{"rope_fraction": 1.0, "init_std_down": 0.00749, "lr": 0.00583, "lr_mult_o": 1.5, "final_lr_fraction": 0.0, "batch_tokens": 8192, "steps": 10932}
Each number is 200 + 30 x the weight over its row's rms, rounded and kept within 0 to 999. Layers, rows and columns count from 0. The size before them is the row's rms in percent of the matrix's.

# layer 3 MLP up, 256x96, rms 0.142, rows 166-190, columns 0-95
107,219,222,176,193,145,220,227,186,190,223,208,150,163,285,239,223,216,192,201,188,201,185,180,216,240,203,237,236,114,153,184,234,206,220,212,174,213,236,215,184,211,208,232,167,187,171,198,232,201,189,176,206,183,203,204,219,196,205,185,242,225,180,235,225,184,164,193,189,133,204,186,180,242,242,249,166,208,202,161,226,170,236,266,227,196,129,251,191,230,227,201,185,164,178,175,226
086,232,198,205,186,177,244,267,239,180,223,204,220,223,276,193,215,198,240,224,160,184,230,167,214,191,188,180,189,205,157,169,217,234,198,230,248,199,163,168,216,187,198,148,254,189,170,182,177,156,213,188,217,225,222,147,214,219,231,170,186,223,177,92,228,175,196,196,205,181,200,206,244,232,230,200,173,223,239,169,232,207,199,214,226,235,160,187,213,191,224,199,134,170,205,231,229
084,210,169,264,230,217,138,220,204,174,189,192,183,212,193,262,189,188,179,195,211,175,272,223,199,231,204,215,220,191,192,235,209,175,177,179,222,171,247,209,187,203,160,113,228,167,171,139,207,192,191,201,270,173,201,237,179,163,199,179,192,236,110,233,192,149,207,213,181,214,183,204,194,171,194,177,223,176,240,230,242,207,185,201,201,184,182,147,215,170,200,202,232,207,246,186,224
065,181,234,193,201,211,202,251,139,170,185,196,217,239,215,199,201,165,166,215,202,156,169,189,205,254,217,186,145,180,154,221,179,205,132,207,195,198,196,208,228,176,221,217,223,152,227,196,248,210,210,177,201,203,169,213,232,160,214,215,264,235,221,214,198,163,190,216,203,154,228,188,218,162,164,211,211,201,223,175,219,240,206,205,173,153,131,232,244,170,208,160,283,154,193,248,191
107,224,220,225,215,245,142,146,194,181,205,202,257,178,221,192,172,255,191,180,236,251,216,170,190,243,237,263,222,209,186,191,240,229,215,183,231,212,171,176,216,180,172,231,210,244,228,229,251,224,183,148,239,202,261,173,235,244,197,181,213,185,241,220,202,273,170,222,198,209,209,184,178,208,185,216,219,163,246,183,186,181,229,189,168,184,186,188,212,198,271,252,195,182,221,201,185
093,196,201,160,188,287,128,210,210,203,179,201,183,165,238,145,204,194,178,169,156,182,226,241,261,234,198,180,235,215,163,215,245,155,154,189,180,264,192,193,177,147,213,177,227,204,224,217,219,225,195,191,201,215,182,245,224,193,216,139,240,201,177,244,225,173,226,206,156,196,219,156,195,178,191,214,226,230,230,227,225,182,248,196,211,159,223,212,201,238,238,166,188,226,172,186,201
069,151,153,194,222,234,200,174,188,212,203,210,175,186,169,212,191,238,179,173,201,178,211,190,210,189,190,153,202,239,253,183,211,213,186,192,218,241,195,147,239,154,207,195,195,214,179,189,188,231,197,244,252,132,179,202,220,208,215,235,212,242,228,265,124,232,213,192,199,206,146,206,225,196,154,205,241,166,257,178,263,211,217,166,209,213,187,215,222,178,203,263,243,219,235,165,247
111,222,202,199,191,192,252,173,181,202,209,212,177,172,210,213,249,218,189,197,208,192,293,196,239,174,224,161,195,181,212,238,241,220,179,228,191,180,205,162,235,210,178,177,150,187,234,181,207,190,219,152,193,194,209,171,223,233,214,137,189,200,218,197,265,193,174,224,189,251,168,153,155,224,210,200,210,233,211,146,151,208,167,225,180,174,171,175,115,218,212,225,196,205,184,193,117
113,226,237,168,248,226,228,184,187,180,178,178,238,138,169,273,196,182,203,185,218,198,191,206,187,199,136,152,166,208,120,182,200,161,230,202,202,247,189,237,234,208,227,148,184,180,216,212,229,194,180,136,194,196,193,204,131,221,218,201,179,161,187,196,223,147,210,223,178,213,169,152,154,186,176,153,237,186,185,188,161,218,213,237,200,189,205,228,191,193,202,216,149,154,206,205,235
115,192,200,231,144,200,288,270,223,222,205,199,218,263,231,173,181,166,218,205,200,240,180,193,211,224,125,176,242,188,178,210,212,201,229,204,236,206,190,245,213,150,182,191,174,184,201,203,182,151,229,201,195,172,161,197,216,238,201,213,218,214,204,224,197,214,230,142,238,192,163,249,234,159,191,188,199,283,179,180,225,209,239,187,206,211,165,196,152,240,197,205,174,246,201,221,181
096,188,214,240,134,225,177,196,213,167,187,164,170,159,204,218,194,191,206,221,282,161,137,192,214,158,169,186,211,215,224,192,176,194,232,200,212,217,197,145,174,210,253,206,133,194,259,222,179,156,206,212,146,186,148,220,166,254,250,282,198,198,192,197,238,198,228,157,204,199,208,210,217,166,187,195,248,182,155,177,229,214,217,210,201,176,233,197,208,178,202,199,204,190,223,240,204
099,237,220,191,205,152,220,160,190,157,217,219,206,176,269,246,177,215,239,185,189,201,249,206,234,163,205,231,169,242,210,216,202,185,177,173,210,185,153,180,207,225,148,136,199,198,216,193,196,201,206,230,223,224,203,196,147,176,217,188,254,171,228,168,205,175,212,234,225,230,224,174,164,224,250,268,227,158,194,224,238,184,178,192,181,135,225,236,199,176,209,213,215,199,196,261,134
091,245,211,235,244,201,190,201,221,197,176,193,223,192,237,186,262,213,209,206,148,179,126,167,153,195,209,205,161,169,192,194,197,208,181,212,178,183,212,201,210,197,184,132,222,183,214,232,218,270,219,223,225,234,207,175,189,193,283,203,213,167,193,213,203,220,206,154,172,201,213,273,217,200,189,248,194,130,142,175,212,238,157,174,232,200,188,174,194,150,190,183,182,182,258,199,199
092,187,132,244,225,263,259,196,233,219,181,195,175,237,92,183,167,213,195,169,216,168,199,172,140,241,209,209,247,180,189,212,191,216,220,190,153,230,199,201,223,190,222,170,217,180,209,189,218,244,218,217,210,215,155,260,168,228,186,152,181,206,185,242,191,187,204,180,182,212,182,226,237,187,222,204,207,195,193,213,188,211,196,157,185,237,187,145,178,186,188,235,187,206,256,261,191
089,277,214,258,240,246,197,226,164,205,188,129,183,239,181,213,171,209,237,136,201,217,183,244,189,246,245,196,202,189,174,206,195,182,160,169,200,197,203,205,223,221,193,255,257,265,208,145,199,198,218,200,239,206,250,207,154,205,182,201,186,237,161,193,258,209,239,212,175,195,218,202,227,180,210,249,182,179,197,165,178,246,196,199,175,191,192,208,229,156,188,242,219,180,186,234,187
094,184,165,202,254,172,194,225,194,196,215,207,226,216,155,215,193,200,241,228,252,182,201,169,287,207,180,197,212,178,149,231,216,234,161,167,215,224,173,245,185,195,250,230,194,216,205,201,227,230,165,139,179,166,203,153,155,162,199,155,213,217,201,223,208,232,178,182,165,216,172,193,265,204,180,216,180,184,241,190,209,155,243,188,185,126,150,198,198,212,239,240,246,197,220,213,207
085,188,212,175,173,228,168,225,178,214,166,180,223,254,163,206,189,197,182,187,242,181,200,199,197,167,187,190,143,223,230,217,200,199,132,140,210,183,216,182,225,208,188,137,172,198,188,266,147,215,176,223,218,234,219,237,179,241,227,235,172,186,207,166,235,214,255,205,173,237,138,207,229,229,231,163,143,181,177,192,238,209,211,176,246,215,203,159,166,208,221,144,201,193,191,153,237
037,244,185,213,156,167,232,176,172,193,213,160,227,192,214,224,184,237,232,185,216,176,148,211,169,207,198,240,151,230,212,214,261,206,247,258,242,177,240,217,224,228,201,169,229,147,224,175,176,209,177,244,226,175,218,212,190,124,198,198,176,197,156,157,161,246,199,195,232,181,170,197,215,193,185,165,203,184,176,196,166,175,164,219,181,179,164,163,163,193,256,156,198,225,257,219,221
106,214,210,244,245,216,175,152,205,158,179,175,197,189,243,226,276,178,181,224,225,191,143,192,214,201,228,247,214,211,164,188,243,193,212,219,164,202,220,154,200,217,186,249,238,172,253,248,241,222,206,200,188,198,173,222,189,194,221,212,219,219,249,187,233,265,235,244,186,238,188,247,202,205,159,227,167,151,221,222,173,243,214,179,141,213,180,166,191,167,188,184,192,225,234,249,204
081,211,212,198,221,229,211,213,179,257,204,173,205,206,148,197,238,216,231,210,264,164,152,192,275,193,247,246,190,184,188,209,193,159,263,183,229,187,214,214,120,182,248,208,266,190,169,191,192,213,180,219,212,214,285,204,166,171,182,191,194,189,200,194,227,202,174,182,193,234,197,188,249,215,248,164,222,216,153,206,253,214,198,248,182,231,186,226,216,231,195,225,180,191,188,168,195
116,220,173,183,218,207,178,148,286,232,201,188,268,240,176,186,203,159,179,162,166,219,231,222,206,199,190,226,218,265,184,223,234,204,171,210,204,238,177,195,152,214,157,175,148,190,187,227,212,191,231,196,274,179,213,161,185,164,180,180,269,227,204,193,206,196,134,190,222,170,258,179,183,198,190,215,243,246,186,201,208,182,203,166,230,206,242,192,185,200,159,191,197,166,169,226,204
087,196,148,251,193,201,175,206,169,220,182,240,211,169,198,228,216,163,265,232,196,188,222,200,225,194,169,146,136,211,218,159,167,196,195,182,198,181,160,150,149,225,186,181,195,162,206,259,211,185,220,175,206,141,182,146,137,173,249,218,208,172,138,185,237,148,216,206,239,179,218,181,191,188,125,202,224,192,226,230,189,206,195,215,188,220,187,221,175,220,240,173,203,199,167,221,206
102,200,212,194,185,254,234,180,208,217,202,182,242,199,143,193,165,151,166,222,217,159,201,206,205,223,168,214,179,243,229,189,177,208,224,196,190,224,194,164,215,195,156,161,262,234,222,195,221,187,159,151,165,150,238,192,202,141,216,250,209,171,217,200,186,214,233,216,234,210,198,206,218,222,166,157,246,241,154,235,148,247,181,241,150,174,250,187,199,230,208,160,258,201,224,201,180
091,242,208,220,195,177,170,176,180,204,170,208,207,216,179,181,190,171,234,185,218,189,160,189,213,201,194,214,171,163,219,181,169,179,139,139,173,212,220,249,257,240,214,177,201,182,220,184,269,173,228,165,235,200,259,193,134,219,171,174,190,207,109,173,229,235,192,189,243,232,226,202,161,251,236,183,215,248,241,175,204,198,213,204,184,217,248,202,185,171,175,168,195,177,197,173,240
102,185,235,222,166,183,173,230,206,184,221,211,216,203,226,154,175,213,143,234,193,199,175,192,199,208,176,180,217,182,145,193,216,216,229,169,174,167,229,247,214,227,185,229,250,242,187,144,189,196,232,198,193,192,235,187,202,199,183,183,289,177,187,205,213,202,173,176,185,158,167,203,192,177,189,147,159,182,155,166,229,234,213,223,223,201,185,259,277,170,184,173,294,213,172,185,177
# layer 3 MLP down (transposed), 256x96, rms 0.054, rows 166-189, columns 0-95
101,175,230,239,242,261,168,199,225,183,233,187,244,210,172,158,180,204,175,213,204,202,189,236,194,128,194,148,193,244,211,171,155,192,196,232,252,242,182,194,178,141,204,188,191,200,219,240,153,184,219,242,168,197,170,217,178,211,202,200,225,203,239,225,207,176,183,186,178,207,211,220,210,166,182,139,232,134,182,201,175,202,174,266,153,167,250,181,190,170,168,250,208,202,197,152,186
095,287,185,211,224,166,242,171,218,216,161,152,174,157,187,199,189,210,142,249,243,247,175,213,201,165,174,149,204,212,231,207,270,191,242,219,203,204,189,165,168,222,141,148,233,195,212,187,205,208,224,170,209,166,184,142,208,182,249,200,236,184,196,213,171,201,217,184,161,216,241,179,182,225,218,184,227,230,224,188,156,207,194,211,226,206,201,203,187,206,190,253,256,201,245,233,219
096,222,214,221,217,219,174,150,276,155,168,196,200,224,159,237,200,218,178,188,147,165,210,187,201,137,167,240,160,241,192,185,138,212,189,194,197,175,136,159,201,254,211,188,249,199,232,198,157,206,201,216,216,218,214,192,186,253,179,170,223,183,224,189,183,219,219,189,262,228,159,238,214,210,188,160,177,224,188,193,239,192,172,201,273,216,183,237,177,189,192,147,201,230,171,204,177
092,218,133,227,197,178,185,224,259,226,174,185,188,211,207,202,191,219,209,229,197,212,253,230,178,136,249,217,217,185,164,216,190,156,219,150,189,177,177,147,194,216,221,192,171,247,180,176,150,222,202,180,159,208,196,220,213,224,219,216,176,196,188,216,137,216,239,172,177,158,159,219,222,234,200,221,241,209,173,187,196,197,231,189,180,273,205,180,222,233,212,252,154,288,188,182,182
099,152,214,178,189,172,211,238,221,231,205,214,158,209,245,229,248,177,211,225,179,138,210,225,177,168,207,199,249,197,222,216,180,199,188,241,233,220,195,214,221,239,228,223,190,198,142,179,193,121,201,249,165,178,188,253,197,163,184,247,210,205,154,180,184,119,211,185,207,190,195,195,210,160,194,204,215,203,195,253,234,150,210,205,214,211,159,231,207,174,136,129,208,232,206,208,184
107,198,164,180,251,184,225,196,195,172,198,188,148,211,233,199,227,192,192,191,246,201,183,167,176,213,212,202,180,242,184,150,283,226,184,212,160,171,215,207,223,253,162,246,188,182,211,213,168,219,232,263,225,213,207,227,197,218,168,210,128,170,221,183,188,209,190,267,257,174,175,267,172,156,234,193,172,180,189,185,141,159,169,239,200,223,220,176,210,184,158,212,185,190,211,196,222
088,177,222,221,162,171,180,125,232,222,173,139,215,184,204,200,199,152,181,175,208,181,209,189,210,246,190,211,241,153,132,196,200,240,155,208,135,210,187,240,189,250,223,217,210,226,223,174,226,175,177,181,144,216,250,237,197,165,191,186,165,173,207,197,234,178,210,203,225,177,193,176,169,182,201,278,176,232,155,212,180,188,184,214,197,225,213,161,183,218,236,170,183,196,270,168,196
099,173,190,228,194,185,175,224,197,218,187,189,198,179,246,196,172,189,233,220,127,207,135,260,167,235,185,229,192,237,253,245,194,164,244,193,187,179,187,209,186,214,205,219,218,150,156,202,210,226,204,243,236,213,211,212,229,214,184,232,209,208,206,181,188,245,262,203,233,227,223,237,232,157,165,235,219,187,226,233,199,216,253,206,212,239,282,234,240,188,181,193,229,232,206,197,262
106,186,191,205,163,234,190,209,203,203,215,215,191,219,259,127,242,251,166,199,177,204,208,226,215,232,239,207,212,221,262,226,215,222,183,176,230,158,199,156,148,161,245,232,224,195,169,160,181,202,224,244,181,226,172,206,240,194,147,187,214,221,214,173,203,241,239,144,208,221,214,238,268,177,222,198,175,197,152,216,238,184,170,157,224,202,203,174,218,201,220,246,215,253,192,160,171
104,206,223,190,211,193,201,200,158,208,180,193,221,169,173,238,202,208,190,204,208,164,231,183,172,206,260,232,197,220,197,163,133,204,146,236,142,159,158,201,178,220,220,217,234,233,189,136,178,234,153,158,211,247,254,166,183,126,187,182,188,178,164,152,216,226,173,239,195,187,224,196,198,224,205,191,202,156,204,212,178,203,192,259,162,173,182,244,252,155,201,202,199,186,208,143,196
096,204,169,138,204,231,219,188,181,191,224,216,236,219,199,165,199,171,165,175,171,184,273,224,199,230,239,195,177,220,210,154,244,209,190,207,229,204,206,235,213,188,170,226,265,234,133,158,173,207,187,182,151,222,249,192,187,152,161,148,184,196,192,163,184,214,230,234,195,199,254,258,198,219,237,198,173,224,241,256,202,234,238,160,173,195,189,156,164,230,222,200,201,212,227,197,221
107,191,188,217,149,214,198,196,194,232,198,204,169,197,163,167,229,213,191,211,153,175,155,217,188,245,200,188,237,146,172,202,252,195,174,227,208,199,225,181,225,206,195,149,182,164,201,194,174,214,221,222,174,208,228,215,232,229,201,207,119,257,153,166,203,247,208,163,160,210,187,236,252,210,198,199,199,261,224,176,165,158,240,195,284,184,191,205,233,211,198,214,191,163,194,164,274
103,145,185,202,166,152,209,213,166,211,219,238,171,179,213,165,132,178,176,204,211,215,209,197,248,247,208,210,233,241,232,220,187,182,220,194,187,206,210,265,211,166,254,250,173,148,198,157,248,190,229,180,207,166,218,213,222,191,184,220,186,184,177,184,210,222,171,209,197,221,225,145,157,195,192,155,191,154,198,228,210,190,260,191,195,155,244,180,152,251,200,234,157,229,164,237,229
094,205,230,200,246,176,192,197,136,179,226,215,187,242,248,230,197,233,246,188,201,181,184,232,219,165,268,115,157,216,226,166,260,178,168,199,181,124,209,168,203,207,145,231,166,175,211,190,226,198,199,235,182,167,184,203,225,208,206,163,216,167,195,248,224,199,240,178,208,189,207,175,171,181,226,205,214,171,197,156,232,173,214,195,220,187,199,261,204,173,174,169,215,248,219,225,237
106,222,159,154,166,141,225,172,205,187,187,206,179,187,220,141,263,183,162,196,202,194,152,238,189,190,241,163,223,215,182,193,157,242,252,247,220,202,195,171,164,171,170,184,130,187,214,200,170,219,198,160,176,210,200,198,273,227,255,220,229,194,212,211,175,181,190,292,191,184,148,191,178,185,212,185,187,158,158,158,192,172,216,186,187,218,188,193,182,165,196,171,218,176,200,207,182
108,181,236,208,170,256,202,169,190,170,209,240,183,175,202,193,206,160,194,173,151,221,214,182,143,140,248,193,189,224,230,183,189,170,236,215,225,218,180,132,287,234,207,221,238,173,153,221,195,147,210,246,224,201,220,229,227,221,183,209,147,181,206,191,240,166,236,211,203,192,222,185,166,168,213,203,227,162,226,170,209,198,154,197,187,218,200,207,204,197,175,185,173,167,158,178,279
085,180,167,206,249,214,197,182,204,195,208,214,188,173,231,235,169,234,202,227,169,213,207,183,223,219,192,209,184,235,208,198,216,209,196,262,167,204,145,187,157,277,229,261,158,172,151,175,257,190,208,222,197,227,230,190,245,165,217,153,214,169,172,222,198,214,177,166,182,239,221,207,189,129,212,165,226,211,208,166,257,203,189,211,128,222,166,185,273,175,203,232,179,220,194,202,213
028,241,185,168,237,143,236,209,246,229,200,171,149,202,208,152,212,221,239,218,184,173,209,206,184,164,214,142,191,210,257,258,237,189,216,224,208,213,226,192,184,194,207,134,219,157,211,240,158,212,212,229,220,214,179,218,190,153,206,197,205,240,232,160,165,209,208,210,211,188,179,169,273,149,215,239,178,207,241,187,197,189,218,202,223,190,188,116,196,222,220,191,176,221,248,211,252
113,203,179,188,128,181,229,224,178,209,198,211,221,187,187,157,170,252,222,115,140,219,222,193,161,211,167,189,214,199,245,226,202,194,217,206,170,206,137,209,197,204,195,152,180,202,161,186,184,171,191,202,216,123,210,117,189,219,236,175,148,202,187,249,154,151,179,151,205,208,232,159,178,198,201,189,234,175,213,166,166,221,216,198,178,194,227,177,221,183,185,214,221,220,150,212,193
081,202,198,242,181,213,223,223,221,159,163,210,205,195,187,192,210,142,200,194,155,179,200,181,175,217,152,200,231,202,253,176,198,231,133,250,193,195,211,194,218,253,192,193,180,238,241,211,209,175,245,146,166,179,88,198,221,211,220,190,227,212,208,236,164,150,214,237,217,156,176,195,215,207,190,174,174,124,234,158,160,223,182,171,203,173,210,206,201,214,189,179,181,221,182,247,214
108,185,220,216,189,175,172,266,102,194,227,192,189,154,201,227,195,241,216,239,223,194,233,207,183,198,192,191,231,155,206,204,191,175,218,194,210,190,213,216,217,184,220,229,247,188,245,144,174,183,154,184,161,202,209,234,209,241,197,213,161,225,209,230,191,192,260,175,214,223,161,169,256,193,264,158,190,124,197,189,209,232,211,227,208,149,203,234,244,212,215,188,211,241,220,200,152
094,249,193,213,162,249,190,199,214,260,232,172,152,226,174,172,210,215,213,218,249,249,236,221,192,140,228,202,227,160,171,112,207,218,225,261,214,206,201,207,188,248,209,213,153,264,234,224,194,231,184,210,194,212,258,226,188,176,182,189,219,228,197,270,175,212,170,209,193,158,232,200,211,187,210,191,208,224,153,192,167,199,204,215,243,194,156,178,187,200,181,200,167,225,161,191,169
114,176,159,216,214,140,239,206,195,191,215,182,128,258,198,240,246,218,243,167,198,242,217,241,200,244,225,188,191,149,180,172,221,187,180,161,236,191,216,190,176,173,231,196,158,188,177,266,190,198,194,161,222,198,175,206,207,184,213,174,180,213,168,168,227,189,142,209,190,221,196,186,137,202,202,253,190,182,195,186,225,144,194,170,168,222,153,246,216,167,186,249,229,149,185,163,213
101,227,182,221,198,245,181,199,133,210,209,181,168,208,236,208,178,210,230,215,185,237,177,159,123,209,142,194,199,260,169,204,189,240,212,188,195,228,231,180,239,146,194,218,226,255,161,180,249,204,196,188,155,197,194,191,217,219,222,215,225,164,166,244,174,230,196,229,159,165,242,218,227,221,153,170,248,209,228,245,236,156,200,186,206,168,219,181,203,233,229,270,213,191,209,219,184
# layer 3 MLP gate, 256x96, rms 0.148, rows 167-190, columns 0-95
098,265,154,260,205,160,165,189,248,262,171,211,200,181,174,194,215,257,167,213,190,195,170,212,179,198,163,230,198,229,248,204,234,209,212,178,222,242,253,184,182,177,177,181,190,219,244,216,205,230,263,170,223,168,163,193,185,154,256,180,197,234,189,223,140,212,236,210,191,201,254,171,195,162,198,204,210,207,184,234,195,248,185,234,223,217,229,209,194,199,198,248,271,216,207,224,204
094,231,193,210,214,164,195,194,303,180,191,265,237,176,205,232,192,202,182,184,167,177,167,185,155,189,204,180,197,216,175,139,205,227,193,232,196,204,184,197,252,237,169,207,224,238,217,207,186,247,162,204,205,187,190,149,214,207,190,145,217,172,232,191,163,206,165,174,255,228,147,232,221,149,226,193,196,204,167,189,274,217,204,142,219,226,177,160,149,212,217,208,224,189,200,172,192
088,197,285,191,215,209,215,130,133,170,268,204,200,195,188,219,212,171,201,166,235,183,149,140,183,228,160,205,177,229,231,196,190,226,171,207,226,178,211,217,224,193,199,234,220,176,179,192,227,202,203,245,220,194,178,165,218,166,191,199,227,210,239,179,232,174,167,236,216,213,208,186,156,150,165,201,169,187,209,194,222,233,165,186,214,174,209,224,190,138,186,133,240,130,226,192,189
110,143,214,203,186,223,219,243,184,208,246,215,205,197,249,149,232,214,167,135,134,172,200,217,212,195,179,212,246,184,155,152,227,147,168,209,259,210,170,190,271,191,230,179,209,249,179,211,179,134,217,220,192,220,202,179,202,172,195,230,187,238,168,183,203,134,168,219,197,168,223,219,176,200,191,202,175,239,223,219,181,205,216,152,194,225,197,225,198,160,156,151,235,216,208,189,196
103,188,192,252,238,179,216,242,181,184,203,197,168,255,214,210,178,220,202,214,245,222,253,197,211,179,208,218,209,218,247,195,211,173,181,241,182,209,240,189,211,284,174,203,201,138,225,252,233,225,166,213,189,160,200,209,200,219,182,234,230,224,236,158,172,222,204,233,256,251,234,230,216,196,245,215,157,169,187,212,172,218,212,159,189,219,140,238,216,225,188,187,120,226,221,192,213
082,184,210,212,186,207,249,175,222,216,184,166,233,175,168,203,195,163,194,207,241,173,219,198,199,260,175,205,223,193,160,179,211,245,171,223,135,222,189,241,170,243,215,237,197,223,230,171,267,207,214,195,164,224,225,235,179,191,189,220,190,166,155,199,212,195,197,208,245,187,229,148,177,198,205,229,193,230,158,209,162,206,188,230,148,232,254,133,213,253,269,213,201,218,266,200,173
109,205,217,147,249,196,222,237,191,146,199,175,247,189,224,188,216,188,172,207,268,194,247,149,204,175,183,180,214,152,151,221,198,204,171,195,213,220,194,228,185,173,171,230,226,210,205,206,193,179,193,192,144,187,253,225,165,186,185,209,228,240,188,249,179,135,152,159,174,212,201,179,178,223,217,189,171,232,130,163,201,209,185,211,224,178,129,210,198,238,269,212,159,229,187,212,199
104,174,213,165,183,147,201,154,238,175,203,194,247,181,207,178,210,170,153,174,189,238,267,198,216,197,177,232,193,249,217,235,201,203,233,169,213,158,229,229,203,181,194,187,147,199,258,266,186,278,190,204,216,192,235,173,198,223,209,219,217,161,205,244,162,182,139,178,224,203,208,207,197,188,185,152,234,200,189,198,167,198,215,236,211,194,273,206,181,178,199,155,222,158,164,214,252
094,212,212,204,205,210,216,255,212,192,221,141,226,219,179,224,162,183,224,198,174,270,187,164,218,218,145,154,198,196,208,230,185,145,148,196,276,191,192,226,216,134,204,240,208,239,155,170,183,198,227,240,186,163,186,196,194,246,198,198,209,214,178,196,233,249,167,176,173,160,202,229,182,172,157,174,199,229,198,212,239,219,232,229,175,145,151,190,176,152,162,203,218,190,166,175,181
099,236,208,252,163,179,162,145,200,215,200,203,189,196,186,223,170,206,223,203,220,213,194,225,156,188,192,294,216,191,200,194,197,207,237,223,201,231,197,212,157,225,228,190,150,165,214,243,158,209,179,219,227,136,148,185,234,195,233,240,199,170,198,255,175,218,138,141,259,256,207,192,217,194,139,189,200,180,161,149,195,202,176,198,208,210,224,225,217,231,185,208,208,169,160,192,172
109,187,227,232,205,200,197,182,209,180,213,198,235,207,230,237,210,150,245,182,213,221,249,202,203,149,230,229,183,224,252,206,172,201,261,174,125,219,173,266,138,206,231,216,268,231,171,174,204,201,213,180,171,202,245,223,171,177,184,200,219,193,237,208,178,213,181,204,173,235,257,174,207,184,182,257,229,165,198,219,203,224,173,240,156,217,237,197,197,189,213,147,226,222,202,228,142
105,116,209,200,175,151,152,218,168,206,229,199,173,180,215,158,146,217,187,207,218,239,193,182,205,216,241,184,204,203,256,194,203,211,265,202,186,233,213,212,201,171,189,239,127,183,205,182,233,170,241,215,184,178,208,215,239,195,216,271,196,178,179,176,241,238,154,193,193,223,238,171,164,188,191,196,176,138,192,205,219,189,246,141,146,197,236,203,205,228,199,207,231,253,194,174,216
093,208,231,115,200,148,148,175,196,138,235,208,228,153,200,204,210,177,176,174,181,200,216,210,187,171,185,178,165,195,198,204,153,155,221,181,192,237,189,178,174,193,188,210,224,223,192,223,212,192,136,137,185,202,215,197,206,208,177,198,212,189,252,190,249,184,223,254,229,226,159,201,228,172,159,152,164,203,260,254,241,200,207,264,252,183,193,224,205,172,216,164,181,190,169,184,188
104,184,245,243,239,267,186,232,188,207,246,182,239,236,197,200,137,229,219,157,205,170,265,235,239,245,190,179,144,219,258,191,225,184,174,184,242,190,188,221,204,214,248,196,266,244,189,179,228,199,204,214,188,220,220,185,135,217,157,211,211,191,231,224,232,222,205,173,178,213,185,194,239,183,226,220,181,247,201,171,233,188,209,166,235,219,205,222,207,222,194,254,181,207,209,158,162
111,207,195,176,184,174,229,210,227,197,168,190,253,198,172,150,220,242,169,224,241,187,195,212,240,253,165,239,258,201,211,209,228,218,188,203,173,184,204,215,148,181,225,155,182,227,226,203,214,231,182,160,192,206,236,193,176,164,236,194,260,192,167,277,204,215,129,205,191,206,230,209,215,220,186,196,194,256,179,181,164,196,219,188,203,182,183,249,258,239,225,213,220,245,239,247,141
083,154,186,175,178,283,207,225,210,185,204,197,200,193,208,257,168,219,197,231,134,240,206,166,222,179,159,194,160,210,206,174,226,161,144,204,177,195,158,220,213,248,216,228,154,193,176,198,229,179,197,179,212,218,194,223,223,170,221,207,183,165,187,251,186,199,208,215,222,218,221,226,224,164,129,177,234,277,242,213,215,127,188,220,162,177,194,196,217,218,146,200,208,198,146,207,214
034,182,236,163,168,183,237,155,234,241,170,212,181,188,227,200,166,156,175,233,211,126,188,159,154,186,205,173,202,185,193,173,186,182,179,157,191,246,240,181,185,201,221,138,190,200,182,216,168,245,174,185,211,217,232,178,180,218,186,181,160,181,213,186,126,163,193,161,176,250,232,180,245,175,192,252,240,214,203,196,186,204,254,190,250,203,220,185,214,203,191,218,162,159,233,266,199
115,211,196,206,170,172,212,237,182,175,226,182,253,211,197,181,217,206,174,165,203,216,261,177,161,188,174,149,164,164,259,210,162,229,222,225,228,217,163,191,214,208,172,138,130,181,173,151,175,174,202,227,234,193,188,147,184,229,215,188,176,188,146,217,201,111,211,177,184,254,216,179,173,189,224,215,223,224,133,166,179,183,183,192,229,150,202,191,206,185,194,210,175,217,153,178,202
072,186,200,168,191,262,227,234,166,217,213,208,231,224,133,149,201,239,189,182,178,173,132,154,283,199,229,283,169,203,166,162,201,175,231,194,178,190,196,173,174,226,187,195,244,184,201,197,179,257,185,182,232,240,219,207,255,242,195,161,204,208,204,232,185,209,187,190,191,166,205,202,209,205,173,211,213,234,214,225,228,222,225,211,144,232,187,197,223,204,225,198,266,207,185,240,175
110,157,209,203,229,238,216,254,135,182,255,152,199,186,253,162,190,213,165,221,204,149,210,181,158,181,248,241,188,180,151,174,183,174,211,189,249,210,217,176,202,213,158,153,235,180,199,193,186,141,213,185,180,213,244,225,172,156,153,225,195,233,211,195,163,188,179,222,214,190,234,174,188,200,194,149,223,144,204,192,231,256,223,206,193,152,202,223,241,220,196,183,227,178,257,201,193
086,139,170,247,221,181,178,184,149,224,161,258,212,170,239,229,206,199,248,199,184,177,213,180,220,222,171,156,158,255,261,187,195,165,152,195,199,148,178,226,181,201,197,211,215,197,186,239,199,204,217,173,191,118,151,174,161,186,206,234,175,155,188,147,233,162,224,206,229,220,187,159,228,195,151,210,193,204,238,230,213,210,205,181,185,225,210,214,202,229,256,158,186,193,183,193,233
105,188,196,172,205,226,199,206,194,201,179,209,224,225,208,208,159,130,178,225,210,196,263,184,239,200,166,206,226,197,213,177,238,191,158,189,251,209,208,192,209,184,134,148,199,216,221,216,259,223,241,178,161,137,230,186,237,179,209,224,239,196,182,220,243,204,228,246,232,215,199,231,206,208,178,187,209,203,159,227,162,206,199,211,174,138,249,166,248,231,209,138,235,235,237,244,159
091,165,172,224,218,226,192,216,188,194,243,208,245,239,244,222,227,158,247,184,181,192,228,187,200,222,174,193,187,238,192,215,249,270,205,208,211,201,177,167,171,140,195,229,219,183,181,251,221,200,189,205,209,222,180,196,232,159,185,226,166,157,175,244,196,202,136,182,168,151,217,196,255,155,176,192,216,167,186,180,169,177,210,178,206,177,169,216,227,227,244,244,238,265,217,235,136
100,180,169,190,211,205,164,162,223,208,209,240,194,187,174,211,151,191,232,269,179,224,234,208,239,156,183,177,255,177,173,221,194,215,162,223,220,178,171,144,145,187,161,200,151,231,212,204,203,249,182,249,227,213,192,174,122,186,257,194,175,210,151,204,211,244,196,195,245,152,190,211,185,202,193,217,198,167,205,227,190,244,193,141,186,186,181,203,215,240,180,223,197,160,174,182,259